Weights of a small GPT-style language model, trained from scratch on English Wikipedia.
Size: 14 layers, width 512, 8 heads of 64 (2 for keys and values), MLP 2048 SwiGLU, vocabulary 18049.
Architecture: rotary positions, no biases in attention or MLP, untied embeddings.
Each number is 200 + 20 x the weight over its row's rms, rounded and kept within 0 to 999. Layers, rows and columns count from 0. The size before them is the row's rms in percent of the matrix's.

# layer 10 MLP up, 2048x512, rms 0.166, rows 1642-1678, columns 128-191
091,189,165,211,203,216,198,172,219,221,170,185,188,213,241,204,202,190,191,187,185,208,200,178,224,197,183,188,197,168,173,215,202,187,179,206,219,195,205,192,198,209,207,230,199,214,190,206,200,200,210,197,182,210,165,228,178,189,228,181,211,180,180,222,197
107,223,211,211,226,157,198,198,200,169,189,214,190,170,226,208,224,234,237,196,203,181,200,217,217,193,203,221,217,208,216,178,194,197,206,220,214,157,240,188,203,225,211,199,203,256,193,212,149,161,231,184,223,261,199,207,210,211,196,188,206,183,232,230,227
104,187,215,197,224,228,216,168,215,199,227,193,202,206,183,206,242,203,198,262,227,170,181,175,208,211,189,201,207,183,217,160,222,179,194,213,252,206,194,195,189,171,207,247,239,223,210,214,187,207,252,222,190,190,166,197,207,229,194,212,200,180,215,210,208
087,193,168,203,169,176,203,185,185,194,191,187,227,207,201,172,202,205,167,204,177,218,220,204,183,216,218,158,201,215,151,190,185,192,197,188,190,208,170,195,198,190,196,179,192,212,220,176,204,229,232,164,192,200,182,195,221,199,198,210,211,205,225,206,169
107,187,199,188,218,209,189,227,217,233,164,158,226,201,151,193,206,204,178,200,192,205,213,167,200,225,198,186,188,191,218,191,200,213,207,180,184,229,228,235,197,198,172,174,232,193,199,261,204,236,210,216,226,201,185,184,213,225,213,201,195,210,216,193,196
090,208,189,167,194,219,233,188,170,191,209,181,191,245,155,178,210,173,187,176,232,213,174,190,229,203,183,170,245,190,189,220,184,190,195,220,214,215,214,160,187,182,189,189,161,203,194,185,221,193,215,203,187,220,214,225,183,197,188,219,188,201,203,187,232
107,222,217,216,182,218,196,192,160,195,185,195,204,166,222,199,213,175,196,191,222,203,190,241,220,211,210,210,218,182,199,193,229,191,218,212,179,202,207,173,225,179,170,226,166,218,174,204,197,204,257,253,174,179,169,183,169,204,212,209,179,185,196,226,184
098,222,202,192,178,226,222,184,211,189,230,207,214,217,175,211,193,241,200,228,220,180,228,193,208,237,199,166,210,229,169,207,206,195,216,205,226,216,212,172,209,215,197,181,220,222,175,177,203,214,195,205,207,213,216,188,188,192,225,217,200,239,211,215,179
096,215,187,201,180,199,221,193,220,176,185,182,167,188,183,223,210,158,178,188,198,192,188,178,185,196,221,217,180,233,230,174,230,166,190,196,187,154,209,208,176,187,194,197,166,216,204,212,191,187,167,181,221,189,228,195,205,195,220,216,227,201,183,189,201
085,217,188,202,151,187,206,210,196,226,216,227,204,195,202,206,206,205,193,197,181,174,209,208,191,239,202,186,176,215,216,220,202,207,190,165,196,185,176,204,206,199,221,233,188,180,224,199,187,215,237,217,203,167,197,232,186,205,171,208,154,199,208,215,212
102,176,192,201,206,181,189,178,196,196,202,217,210,214,214,212,198,220,206,207,203,209,200,196,217,212,201,184,219,173,215,187,220,233,143,192,205,222,169,190,163,198,181,195,192,203,150,185,200,186,189,183,181,230,199,212,180,143,192,205,215,234,211,227,215
102,183,188,168,219,186,200,197,195,226,235,176,221,177,189,177,235,206,210,193,255,206,182,189,217,189,218,212,184,196,192,162,203,206,210,220,190,193,186,149,207,220,207,192,170,175,224,197,177,187,181,206,162,199,208,183,175,205,204,194,175,242,200,220,201
089,209,195,204,182,212,156,212,196,228,176,211,184,201,212,204,190,223,245,221,199,243,192,174,216,213,189,209,209,230,225,194,217,218,221,196,198,227,220,182,185,178,205,228,205,204,205,189,202,194,185,194,203,177,213,201,218,182,203,204,209,210,208,201,191
104,212,197,200,224,169,213,165,198,197,219,203,219,205,181,206,211,236,188,191,205,194,243,207,209,210,218,212,166,141,188,213,176,224,214,231,202,203,211,196,162,195,190,175,192,186,202,190,172,204,187,210,231,219,201,211,215,204,235,212,199,185,186,194,181
095,182,205,197,210,206,203,203,187,223,196,206,198,193,167,202,204,174,230,184,185,220,226,210,202,167,222,165,225,169,182,194,186,207,235,220,214,204,218,208,186,222,208,183,206,193,148,199,232,243,211,207,218,219,214,239,201,248,224,222,178,230,190,198,220
103,197,181,205,185,221,205,221,218,237,152,187,179,187,208,189,186,214,215,242,217,182,197,217,192,175,233,197,180,206,191,193,184,177,168,183,183,177,180,225,201,206,212,204,151,198,198,180,200,206,197,199,219,222,166,197,194,188,214,191,198,201,194,193,220
095,189,226,215,208,170,206,218,153,184,224,234,205,213,216,176,223,192,205,195,209,202,190,216,204,184,196,209,207,200,213,195,217,202,216,163,188,183,187,192,220,213,201,210,191,198,243,192,195,162,182,183,188,228,235,184,188,213,196,197,183,185,202,209,216
104,202,164,239,207,192,201,186,190,184,217,214,167,187,207,171,174,206,196,220,201,218,198,202,232,199,182,197,200,191,201,169,213,192,196,172,205,214,216,188,196,169,216,217,185,179,198,199,184,199,170,188,230,195,224,237,226,196,211,177,170,185,183,188,150
105,198,185,208,217,202,215,184,186,183,231,211,200,205,226,193,202,197,218,205,187,223,203,175,201,207,177,201,215,191,205,222,216,191,186,162,181,192,210,239,181,230,218,217,203,200,209,205,187,207,161,216,230,231,196,222,187,179,213,228,182,167,199,177,210
104,188,202,210,201,193,170,215,185,237,206,203,146,185,188,178,197,190,194,198,191,178,188,195,228,214,208,176,209,220,181,171,170,203,177,220,182,230,213,188,174,223,229,175,195,161,229,182,219,193,242,162,174,189,207,216,193,214,222,200,194,223,223,221,209
107,205,192,221,215,200,211,199,206,206,165,210,234,202,196,179,200,215,218,205,188,194,183,190,177,212,196,202,180,186,192,201,213,215,189,192,189,210,185,210,211,181,216,176,148,197,187,195,204,218,178,202,196,197,178,205,206,199,222,227,174,215,191,189,167
092,190,208,199,229,203,212,202,190,208,195,206,216,203,210,200,193,197,197,198,194,202,202,198,195,211,220,152,176,182,222,208,155,214,191,195,208,190,219,170,198,215,225,205,233,213,225,217,213,195,213,213,226,154,231,191,230,209,201,193,191,196,210,208,160
106,172,179,210,210,205,198,193,172,159,183,167,187,197,229,190,249,211,169,245,223,223,160,196,195,218,201,213,221,208,192,183,185,198,161,164,225,178,222,197,212,200,208,217,206,182,237,189,197,193,172,208,195,180,188,220,194,201,216,222,193,172,220,165,186
092,234,162,203,190,210,188,232,185,190,234,186,187,201,226,190,191,205,201,181,190,205,169,169,161,176,187,189,204,194,207,220,175,211,209,229,224,210,213,150,215,229,232,190,212,183,187,225,226,191,172,181,166,203,220,187,201,194,190,217,218,205,228,186,197
096,185,213,189,185,200,232,212,199,191,239,173,238,239,207,207,189,219,186,201,193,204,187,204,236,217,179,221,223,186,211,215,215,238,195,182,230,200,191,184,232,181,226,195,170,170,194,183,174,154,183,218,189,222,235,195,202,208,206,185,225,215,193,213,204
099,233,215,195,201,211,178,205,205,179,180,193,211,176,208,175,174,201,176,217,207,225,192,219,159,209,205,201,222,227,184,195,215,194,179,190,182,188,222,198,228,198,174,173,172,236,179,225,212,193,160,195,192,225,204,199,225,202,209,224,262,209,215,173,237
112,238,217,207,221,210,216,180,177,213,214,212,183,221,185,210,220,189,166,212,178,243,206,200,242,193,176,204,193,234,197,190,180,246,206,219,237,201,190,189,167,167,201,213,225,178,238,196,204,184,198,232,177,210,227,177,211,198,190,205,212,178,204,166,200
118,165,200,157,188,208,240,198,225,180,244,206,168,229,203,215,179,197,196,222,185,216,243,185,188,220,186,223,243,196,201,207,168,196,196,192,185,200,175,197,209,177,200,199,170,227,247,202,204,196,176,196,225,163,202,173,187,198,190,215,185,218,205,221,199
100,214,197,170,201,196,211,237,210,217,210,214,188,190,180,204,189,213,197,193,214,218,160,169,197,207,213,217,194,215,176,188,179,175,203,230,191,195,201,185,219,209,197,193,174,185,238,196,198,204,207,219,206,201,209,154,165,207,208,206,227,219,209,183,206
089,196,214,174,214,207,188,192,217,214,172,227,242,213,220,194,198,209,197,225,183,183,213,211,202,198,235,237,213,191,195,203,198,201,206,158,235,184,181,214,209,200,208,184,267,208,173,184,215,189,188,171,192,158,167,206,182,220,183,228,183,186,186,188,155
102,218,199,209,206,198,223,209,192,178,208,222,234,226,198,172,180,191,169,241,221,220,182,182,202,190,235,164,206,194,177,189,175,190,221,204,216,205,212,213,209,226,173,220,217,208,198,189,195,185,207,218,231,205,174,213,217,191,204,201,219,211,224,167,190
098,190,209,197,234,216,190,209,200,200,221,196,231,186,173,215,220,198,154,219,207,184,206,206,233,183,192,194,191,206,181,191,238,202,215,185,227,210,205,186,179,169,204,196,212,208,196,234,200,165,199,158,234,185,202,212,188,190,193,192,171,191,194,185,205
099,209,203,244,203,200,220,196,178,212,194,167,162,197,225,213,209,176,206,222,219,220,183,209,209,185,214,165,182,198,194,210,180,190,188,197,206,201,199,203,216,211,195,206,237,217,185,205,223,188,190,198,183,207,206,219,230,184,209,182,200,199,161,191,162
097,204,238,160,227,184,186,190,210,189,196,220,207,163,205,206,206,201,200,187,188,194,211,196,193,227,203,214,193,196,196,200,217,213,179,216,163,227,193,164,197,229,177,213,218,214,227,196,194,200,209,217,186,193,209,180,179,215,195,195,195,212,245,170,203
107,223,226,178,215,234,202,183,229,170,187,199,214,149,199,192,220,197,211,197,226,209,246,230,168,214,220,217,217,197,218,226,231,218,187,220,204,239,201,210,175,186,183,181,175,218,173,200,170,224,210,217,210,179,240,170,177,217,207,181,176,208,207,184,224
104,192,189,215,187,255,203,214,221,241,201,201,199,159,156,191,203,190,184,200,197,178,188,231,185,180,196,192,232,216,197,195,203,188,189,210,187,180,182,185,227,217,190,194,193,216,212,190,206,189,244,202,177,213,226,215,173,180,259,207,184,211,226,190,185
090,186,195,196,187,205,195,181,194,191,178,186,206,202,186,179,216,228,217,186,205,195,183,219,215,198,197,209,198,184,208,180,232,222,139,204,218,181,203,186,194,199,190,205,214,187,200,197,179,159,206,165,195,186,201,150,187,177,202,213,187,183,224,231,172
# layer 10 MLP down (transposed), 2048x512, rms 0.0806, rows 1642-1677, columns 128-191
087,199,199,224,219,203,184,213,197,210,209,184,194,220,207,177,203,177,167,203,171,203,188,183,208,213,197,225,220,193,202,206,187,200,177,238,219,215,195,223,182,218,230,186,206,186,183,183,238,196,221,206,216,186,187,199,183,203,196,224,173,199,146,148,206
110,201,179,240,211,220,206,200,184,214,208,206,219,177,199,185,193,218,209,193,170,216,207,181,252,214,177,189,231,212,217,208,197,212,213,235,202,174,189,212,213,168,220,229,206,215,199,200,189,212,192,219,183,214,215,199,207,212,182,206,216,188,194,212,217
108,195,214,195,164,243,209,214,222,208,183,204,166,203,177,168,221,183,212,206,175,234,196,205,222,191,220,217,193,206,180,192,180,199,200,233,244,184,224,200,209,233,204,199,200,206,244,186,204,176,208,212,198,234,192,213,207,169,189,217,184,228,216,219,207
086,185,201,195,203,207,172,172,201,213,184,188,162,218,169,229,196,188,187,207,186,192,197,215,220,208,191,182,172,209,162,153,178,193,237,198,195,235,205,232,214,202,169,215,218,210,208,195,210,161,188,171,180,215,178,225,204,204,174,206,219,194,188,187,171
101,231,204,240,227,219,201,217,188,211,204,223,181,184,201,194,215,204,200,177,217,182,190,181,206,205,220,195,190,218,178,200,231,164,191,216,178,236,195,222,173,241,210,155,200,215,216,237,245,217,246,198,185,219,214,183,220,202,214,197,222,195,181,197,180
090,205,206,202,208,193,202,198,222,218,207,180,194,201,214,172,193,217,169,221,219,207,189,179,206,216,228,197,189,210,209,212,240,187,230,198,168,192,191,220,222,204,216,216,223,202,245,190,217,194,204,224,203,198,220,191,230,219,191,224,205,215,190,207,222
114,175,192,189,219,216,198,218,223,199,192,200,176,183,221,227,186,179,220,179,224,200,187,187,205,206,230,255,204,181,195,204,182,193,204,184,220,193,196,220,209,197,198,220,201,214,215,228,212,180,234,191,171,199,185,174,219,189,173,196,161,195,186,207,181
105,212,203,190,226,240,156,160,178,179,231,225,205,167,227,217,205,217,207,220,177,209,192,213,167,202,226,186,202,207,179,231,190,195,213,207,211,219,180,224,189,187,203,219,254,184,176,169,220,203,203,204,200,192,183,214,199,193,189,226,183,196,200,212,228
096,224,228,185,207,205,207,181,229,214,227,215,221,209,228,195,165,213,225,214,178,215,225,238,257,179,213,187,194,193,170,169,192,175,218,180,215,203,182,203,222,219,207,185,206,195,175,196,189,207,200,210,170,204,218,178,192,186,204,173,195,195,232,210,176
082,212,153,152,177,184,202,215,137,215,177,158,203,195,213,172,207,178,173,175,215,231,189,215,182,181,180,195,214,175,223,202,201,224,206,175,209,219,193,191,212,183,215,196,155,197,226,185,197,238,248,212,217,202,163,191,162,192,178,220,195,203,200,213,220
103,185,208,211,217,226,212,185,203,158,198,213,183,222,215,188,189,212,228,218,193,208,192,177,230,224,227,198,221,176,211,204,174,213,221,207,203,178,178,187,185,151,189,197,199,217,209,199,212,174,195,234,208,206,217,241,242,208,189,210,180,185,181,174,195
098,166,200,218,206,199,201,212,182,257,192,184,203,188,196,178,188,229,206,198,235,189,187,201,243,213,211,188,222,180,196,182,232,220,201,235,196,151,173,168,172,190,209,194,181,249,197,209,194,194,226,221,206,198,208,230,171,201,213,201,192,222,177,198,184
088,226,212,180,203,214,162,179,205,218,210,181,205,213,210,216,213,201,164,211,203,250,157,215,200,224,183,245,180,207,194,222,202,187,225,178,209,179,192,158,177,192,212,187,208,209,193,209,193,197,238,237,195,173,216,217,216,158,212,224,201,190,199,206,213
096,179,194,180,185,182,193,218,192,176,195,196,210,203,229,187,176,237,187,172,228,205,191,194,179,227,166,217,203,214,188,211,164,254,174,216,202,172,218,182,210,191,206,199,185,152,227,203,172,197,206,176,203,198,238,201,179,188,175,242,272,181,199,235,209
098,194,190,200,191,162,178,198,199,209,220,204,222,210,204,236,213,184,201,194,209,192,187,236,168,155,185,228,194,209,197,203,207,213,197,215,192,191,237,208,216,179,206,221,208,201,184,214,197,209,210,231,203,196,198,236,190,218,190,190,198,214,165,215,227
108,169,164,215,249,212,207,226,212,208,221,203,226,223,209,206,189,205,236,205,177,227,211,214,238,188,249,196,174,194,180,187,174,169,210,210,192,199,212,212,167,202,176,197,164,162,191,209,193,208,161,180,215,215,162,177,202,208,202,166,237,189,207,205,213
092,186,209,226,179,186,178,197,201,196,193,156,166,203,227,202,177,160,183,186,241,192,209,210,214,183,196,210,208,182,212,216,202,215,198,217,181,178,212,198,236,178,182,192,170,188,215,224,220,215,244,229,201,198,248,231,204,157,195,192,177,198,173,213,219
112,190,225,176,203,199,219,175,237,176,180,185,236,195,220,170,185,234,188,196,213,187,180,221,194,150,221,191,201,201,233,196,199,237,254,186,184,197,194,186,203,177,224,231,197,190,208,224,175,205,197,185,188,205,191,187,232,193,198,183,202,195,217,195,205
105,180,226,196,223,193,228,216,192,219,216,228,209,230,210,192,186,211,179,200,223,207,148,204,225,211,225,222,162,189,214,186,183,218,209,139,182,218,160,242,201,181,206,170,175,165,211,208,217,210,208,176,210,214,226,233,213,206,221,206,219,185,204,183,208
106,190,186,229,238,200,199,186,188,217,208,185,216,196,199,202,236,240,198,185,221,202,226,213,207,218,187,202,197,245,171,215,217,167,220,208,211,182,189,202,216,191,148,196,214,200,237,185,187,185,203,165,194,201,190,199,201,218,185,155,205,178,210,209,186
103,227,230,222,163,151,187,184,223,173,214,202,217,163,192,203,189,170,214,189,219,207,237,222,209,196,167,179,199,219,224,212,161,223,215,186,178,198,158,233,182,190,222,199,179,189,196,199,199,197,202,196,188,206,213,197,173,192,230,184,180,223,199,200,172
092,206,183,241,201,179,196,184,215,190,201,204,205,232,182,216,178,232,181,192,200,213,198,241,206,201,184,202,147,193,195,213,153,197,216,193,185,163,216,203,198,215,239,170,241,197,188,201,177,200,228,229,191,215,209,178,199,200,192,222,199,197,237,197,180
107,175,194,206,184,218,210,182,199,197,208,222,237,222,217,207,200,200,200,201,183,176,195,216,203,225,198,213,187,126,231,190,174,194,217,224,162,181,197,208,254,187,188,233,199,179,185,192,175,167,180,178,211,197,210,193,191,214,173,214,179,174,193,225,210
097,253,209,162,244,176,186,222,190,183,218,153,206,212,209,205,196,244,174,163,183,188,213,210,224,226,191,223,214,166,211,220,180,185,229,219,196,251,214,203,158,213,205,204,200,180,172,225,199,262,177,194,243,224,205,235,182,172,230,201,228,213,201,209,228
098,163,177,207,228,224,214,197,178,146,189,214,206,192,215,215,201,191,185,206,175,189,208,251,227,186,204,210,209,197,196,178,223,225,199,210,227,198,189,206,232,189,199,235,169,217,190,182,176,207,224,172,186,174,229,179,169,190,197,248,223,198,193,191,189
105,203,183,212,174,211,225,194,245,182,212,205,160,205,184,202,229,211,218,199,195,178,229,224,194,234,205,206,173,187,181,223,209,222,175,232,189,174,232,197,211,206,222,200,182,219,196,161,186,209,201,175,195,164,225,164,250,201,199,195,216,155,234,223,196
108,193,191,204,179,218,228,221,195,195,179,178,203,214,194,217,160,190,217,219,186,188,222,171,193,210,206,216,185,232,203,207,241,243,202,195,228,179,200,196,190,199,196,186,210,155,186,190,197,120,196,230,236,178,236,188,173,205,208,216,234,227,185,187,197
111,188,197,201,188,198,241,216,199,206,198,193,176,196,179,217,180,228,181,173,205,198,187,216,189,203,184,186,203,194,200,211,237,204,209,193,223,193,218,222,184,216,189,211,229,214,233,208,185,189,194,188,196,206,212,233,182,167,180,216,196,157,179,183,172
097,154,214,193,226,217,237,190,201,209,197,208,213,223,191,190,197,196,179,198,215,218,172,209,177,229,197,225,226,175,184,200,202,210,215,163,183,234,212,216,204,175,208,173,197,212,186,234,165,205,183,214,185,198,171,181,176,205,206,206,231,184,200,173,191
089,176,179,176,159,206,207,202,237,220,213,198,198,219,201,220,196,182,216,204,234,204,181,217,246,197,204,202,173,182,228,223,187,163,183,248,215,176,172,203,219,190,230,195,194,178,203,227,196,218,218,234,196,226,170,180,216,188,202,187,207,212,196,222,197
097,198,195,190,185,204,198,187,170,187,198,226,199,222,192,215,185,201,191,211,200,219,182,177,180,167,184,195,207,242,217,209,194,187,222,180,201,199,202,177,185,170,170,200,195,199,184,209,169,198,181,181,225,231,173,201,184,190,222,188,200,228,227,203,233
096,202,219,220,194,193,194,192,233,200,206,235,168,203,177,199,236,182,175,204,206,175,186,208,180,207,202,236,195,189,202,179,190,214,211,197,212,188,200,185,214,192,192,152,211,202,194,229,174,208,217,192,205,205,175,202,179,168,223,195,177,209,189,198,189
103,208,193,230,210,207,173,178,226,194,207,181,202,223,203,215,187,207,186,209,176,208,218,228,212,212,178,214,168,250,177,155,197,181,242,190,193,201,186,230,194,200,182,218,190,178,190,180,220,179,134,181,193,188,218,194,187,191,188,223,212,205,169,240,178
096,194,199,168,197,174,203,202,170,193,177,187,199,180,203,177,206,201,184,184,173,211,205,198,208,193,178,233,204,188,205,224,181,218,197,222,188,214,210,181,226,193,188,189,186,208,204,164,203,223,201,186,199,193,148,208,224,195,214,188,172,182,192,209,161
110,212,232,178,231,209,212,174,226,179,191,195,190,187,201,224,231,211,240,257,239,219,242,209,200,188,175,193,218,195,210,216,193,185,223,211,212,224,201,200,186,178,161,197,213,194,163,227,192,229,221,229,185,196,195,197,199,194,228,174,195,205,216,191,190
108,233,203,162,204,238,185,225,209,209,213,213,165,207,201,174,192,208,180,195,180,216,182,203,209,185,168,224,162,191,190,155,172,185,180,171,198,201,222,203,184,202,169,206,225,174,201,194,178,176,183,192,175,189,200,169,208,185,214,230,228,231,162,211,199
# layer 10 MLP gate, 2048x512, rms 0.154, rows 1643-1678, columns 128-191
116,211,157,202,201,179,217,199,177,161,202,201,183,182,205,188,197,206,171,231,212,193,210,216,214,215,200,189,193,201,214,210,196,185,223,198,221,192,203,178,161,195,189,183,206,210,204,194,196,200,200,189,197,247,181,229,212,216,200,209,175,201,201,237,201
110,198,209,221,185,201,204,214,193,192,167,182,222,216,189,215,187,190,195,170,237,196,192,201,213,207,202,189,201,203,183,214,220,200,206,197,207,233,212,199,198,200,213,193,213,158,213,179,202,182,217,167,227,172,201,191,199,187,239,181,219,204,222,243,180
081,179,169,165,197,187,198,215,217,174,222,215,183,190,190,211,179,198,169,205,196,180,171,214,217,183,243,213,166,181,184,174,178,174,207,244,173,202,189,222,210,180,192,219,202,194,237,182,206,172,167,183,195,208,205,190,182,174,226,167,199,175,209,183,203
105,199,227,194,184,200,175,204,198,210,188,198,216,198,180,209,192,216,188,203,184,198,201,178,165,168,203,203,203,216,171,178,199,224,172,239,248,227,218,217,200,211,195,192,220,222,224,221,221,251,184,235,209,209,155,223,190,186,207,229,149,219,238,218,215
085,204,197,185,202,183,153,185,255,177,201,241,218,191,180,222,176,247,187,215,230,220,210,219,200,191,190,208,168,216,186,177,196,207,186,185,194,192,176,225,200,190,191,180,214,182,193,210,192,211,183,196,199,186,182,203,195,181,233,156,223,196,224,208,211
109,188,179,221,221,172,209,225,160,193,158,163,184,203,198,221,192,194,230,184,181,205,204,208,204,218,231,193,214,209,212,227,199,186,169,212,189,195,190,219,200,175,179,226,199,181,188,197,251,204,213,169,165,215,217,211,190,184,202,187,173,211,208,214,162
104,254,191,199,201,194,197,227,185,214,214,177,214,190,212,221,193,206,233,203,187,200,230,202,220,169,196,183,170,194,206,236,171,188,198,199,225,199,232,201,191,168,198,210,214,179,192,195,143,226,215,191,213,209,157,218,218,185,189,203,198,183,190,190,259
098,178,180,193,226,227,227,206,204,217,211,192,155,175,218,180,185,222,175,193,196,220,200,190,172,209,201,216,205,183,178,204,190,218,190,188,205,202,199,182,177,165,214,219,209,212,193,195,190,169,170,201,181,238,220,217,167,195,208,194,192,194,206,187,231
079,213,176,189,173,195,235,172,207,212,183,198,204,199,197,195,211,215,214,176,205,201,206,191,214,197,185,184,159,193,223,212,249,177,187,196,195,239,208,153,186,158,212,219,204,202,219,210,200,212,177,186,215,207,194,210,229,204,230,216,219,196,184,203,209
103,191,223,219,198,214,203,198,216,174,215,165,236,225,214,223,215,189,177,233,192,198,210,191,197,223,191,198,178,195,195,183,217,213,197,233,160,220,206,177,179,197,178,223,186,210,218,223,185,232,198,199,182,203,202,187,205,219,195,189,205,247,187,186,198
104,206,227,196,181,203,202,199,206,173,191,199,231,204,169,188,176,198,180,241,220,187,181,231,164,215,223,230,217,222,208,176,197,207,240,215,199,185,179,224,229,187,200,245,196,205,194,228,210,201,215,159,215,220,190,197,206,208,212,195,189,178,195,212,190
089,241,233,184,189,211,179,190,204,200,213,190,212,200,184,190,233,206,200,167,178,204,189,183,199,231,219,254,203,191,228,218,200,205,237,207,204,220,186,237,213,201,194,201,185,198,203,191,213,167,171,225,189,163,195,222,238,200,218,192,230,188,205,185,180
098,213,176,179,167,210,191,205,214,216,219,213,179,211,205,177,208,202,161,182,204,213,184,230,248,237,172,207,228,189,223,170,163,175,162,228,201,167,177,188,180,184,191,205,192,168,225,199,209,186,241,206,177,196,201,200,165,246,201,215,205,222,177,204,228
095,196,184,225,172,192,164,215,201,190,214,221,182,231,176,189,208,189,192,250,206,178,239,196,188,208,232,240,189,186,207,224,203,221,212,196,190,196,223,183,213,256,157,203,174,203,199,192,186,203,204,204,214,213,212,196,182,226,183,203,158,233,171,211,186
111,216,222,194,197,227,207,203,179,187,206,168,168,226,211,222,212,226,215,222,183,219,156,220,167,194,213,215,194,211,232,200,235,219,209,212,186,244,245,195,176,201,150,201,224,192,206,176,187,201,217,232,218,212,233,212,179,224,191,159,166,209,207,162,181
093,195,225,194,196,200,220,240,184,199,202,222,206,246,180,198,172,186,161,215,213,202,196,193,207,199,193,180,160,225,212,216,198,208,184,190,235,198,193,177,219,168,190,182,204,216,164,198,187,206,201,193,241,174,189,194,205,196,243,188,175,194,208,210,197
104,190,177,211,188,212,205,195,228,173,201,186,197,184,203,190,186,180,188,220,202,182,191,217,225,193,213,200,214,203,209,206,212,153,225,183,189,186,187,199,225,205,177,205,171,197,188,210,159,199,197,197,195,241,195,213,177,213,159,189,184,193,180,188,182
107,175,205,209,197,223,159,191,205,185,165,209,202,191,195,213,212,222,195,204,185,173,213,176,190,244,208,198,227,197,219,226,188,197,219,222,205,179,196,204,188,210,141,209,199,212,211,182,199,205,190,191,210,226,191,204,216,196,168,202,175,186,184,181,162
109,205,188,197,229,201,246,194,202,244,205,208,195,208,232,210,233,194,207,217,186,169,197,193,217,205,234,176,192,196,216,209,216,205,185,202,215,182,200,203,173,179,175,227,221,207,176,184,235,200,188,175,224,201,208,204,212,206,201,208,170,202,195,181,243
111,233,215,213,196,200,191,187,213,180,216,184,202,221,245,231,223,198,185,170,188,197,214,192,208,214,186,190,169,210,194,153,195,211,193,201,207,185,200,168,208,183,204,218,193,188,183,173,211,197,218,204,213,223,215,196,165,238,186,196,193,197,204,216,191
086,176,208,173,206,215,205,219,218,234,207,189,187,236,174,200,172,208,166,152,192,195,207,200,212,218,171,207,188,221,150,199,175,198,188,169,201,173,191,204,198,191,212,198,214,230,200,219,206,208,207,184,226,189,208,192,205,196,231,152,199,219,204,192,180
106,186,195,194,188,227,191,188,169,204,205,180,228,211,210,238,202,168,185,191,206,200,208,189,182,204,222,212,222,181,210,187,202,224,177,189,206,245,162,193,206,207,204,211,205,226,203,223,203,177,191,183,191,233,180,207,205,208,201,205,231,162,227,223,182
091,188,189,218,201,203,183,219,181,181,188,190,214,230,185,178,211,168,183,202,180,252,183,195,167,186,209,208,134,223,178,169,182,190,183,180,216,206,192,175,222,170,222,183,176,206,190,190,218,196,236,200,213,211,211,210,180,198,211,205,212,216,177,235,208
098,168,184,178,197,208,223,188,172,220,213,194,239,230,237,207,185,200,197,194,189,196,206,234,209,202,195,189,207,179,203,208,183,223,202,169,191,192,209,194,224,199,238,200,205,198,199,208,212,194,194,154,201,218,219,249,196,211,187,189,223,225,227,230,137
093,211,194,223,193,163,225,221,226,203,220,204,184,242,184,226,189,205,197,153,186,206,181,214,213,198,179,160,177,220,208,206,225,196,183,209,214,199,202,233,180,174,200,186,190,191,241,188,215,214,241,176,222,239,198,203,210,227,201,163,217,203,191,214,210
111,206,221,208,198,195,199,243,189,218,153,197,212,189,197,192,233,181,202,195,208,186,229,185,215,181,193,206,191,202,195,182,219,195,206,167,182,212,186,181,249,202,204,211,207,225,213,253,211,217,197,220,204,214,199,205,174,201,185,184,206,240,202,216,230
107,203,210,197,217,173,176,150,196,191,220,241,233,186,232,216,221,185,230,216,217,214,205,190,188,195,181,210,218,183,193,206,182,181,183,209,207,194,181,205,207,192,221,209,233,190,195,175,220,167,175,210,166,225,229,239,195,204,196,205,185,183,217,203,196
101,217,169,212,220,195,202,220,172,165,186,225,193,196,199,190,160,201,208,227,194,229,195,181,202,179,166,231,203,236,249,197,209,225,222,237,227,223,185,222,207,157,189,178,198,207,163,201,159,154,209,208,181,239,219,215,207,224,179,175,184,216,202,168,240
090,191,196,171,218,230,186,180,227,180,176,223,200,195,173,179,204,177,220,205,152,204,198,197,171,201,225,189,204,240,177,156,195,214,215,196,220,227,245,208,201,185,205,163,235,241,208,216,182,192,191,192,197,185,211,217,224,216,210,225,207,236,218,246,216
099,214,172,216,216,197,185,224,215,214,225,220,197,179,187,219,205,201,204,198,188,178,166,203,205,201,186,194,201,191,182,229,209,222,211,182,211,196,210,199,197,198,221,242,197,205,191,224,217,160,202,237,224,215,184,244,223,202,175,230,213,210,225,190,198
096,165,222,208,203,216,180,209,241,194,213,225,196,200,196,216,179,194,191,253,206,200,186,216,176,179,194,211,179,193,210,202,190,206,219,250,187,183,158,226,169,180,202,191,237,158,212,204,211,175,213,175,219,184,162,215,193,181,236,164,192,214,241,225,152
104,199,194,178,222,207,163,207,214,176,195,222,221,236,193,215,200,221,184,176,179,179,183,169,217,204,210,201,202,216,233,201,191,217,220,194,167,200,180,215,180,171,183,187,192,196,212,220,183,194,199,192,234,197,180,176,212,227,207,199,195,204,216,194,214
094,190,195,188,193,204,162,210,220,224,184,196,214,239,216,215,225,191,225,233,210,251,223,198,209,191,189,207,201,202,205,212,222,192,189,191,235,204,163,194,169,176,210,220,206,192,208,216,163,210,208,189,170,202,216,182,197,172,199,204,201,232,190,234,230
100,207,215,185,213,208,249,168,190,214,178,181,231,193,192,237,233,160,160,188,198,220,208,208,194,203,183,209,207,193,201,232,181,183,186,182,189,213,252,197,158,212,223,228,187,175,187,182,213,213,199,228,201,177,221,200,190,243,164,182,180,195,223,190,180
103,200,209,201,172,195,197,218,191,222,205,169,182,180,178,223,179,187,222,179,193,155,198,174,184,205,183,203,212,178,237,162,198,173,187,201,176,187,195,193,223,197,170,200,214,177,186,189,190,197,181,217,204,186,212,228,165,238,252,183,202,189,196,177,202
088,187,198,204,179,209,196,221,209,185,211,164,195,148,207,183,157,195,193,206,185,210,197,196,179,190,174,209,184,249,194,208,173,190,208,231,204,187,189,192,201,179,194,206,183,212,197,185,202,183,186,175,193,204,201,185,151,188,221,175,200,226,163,183,186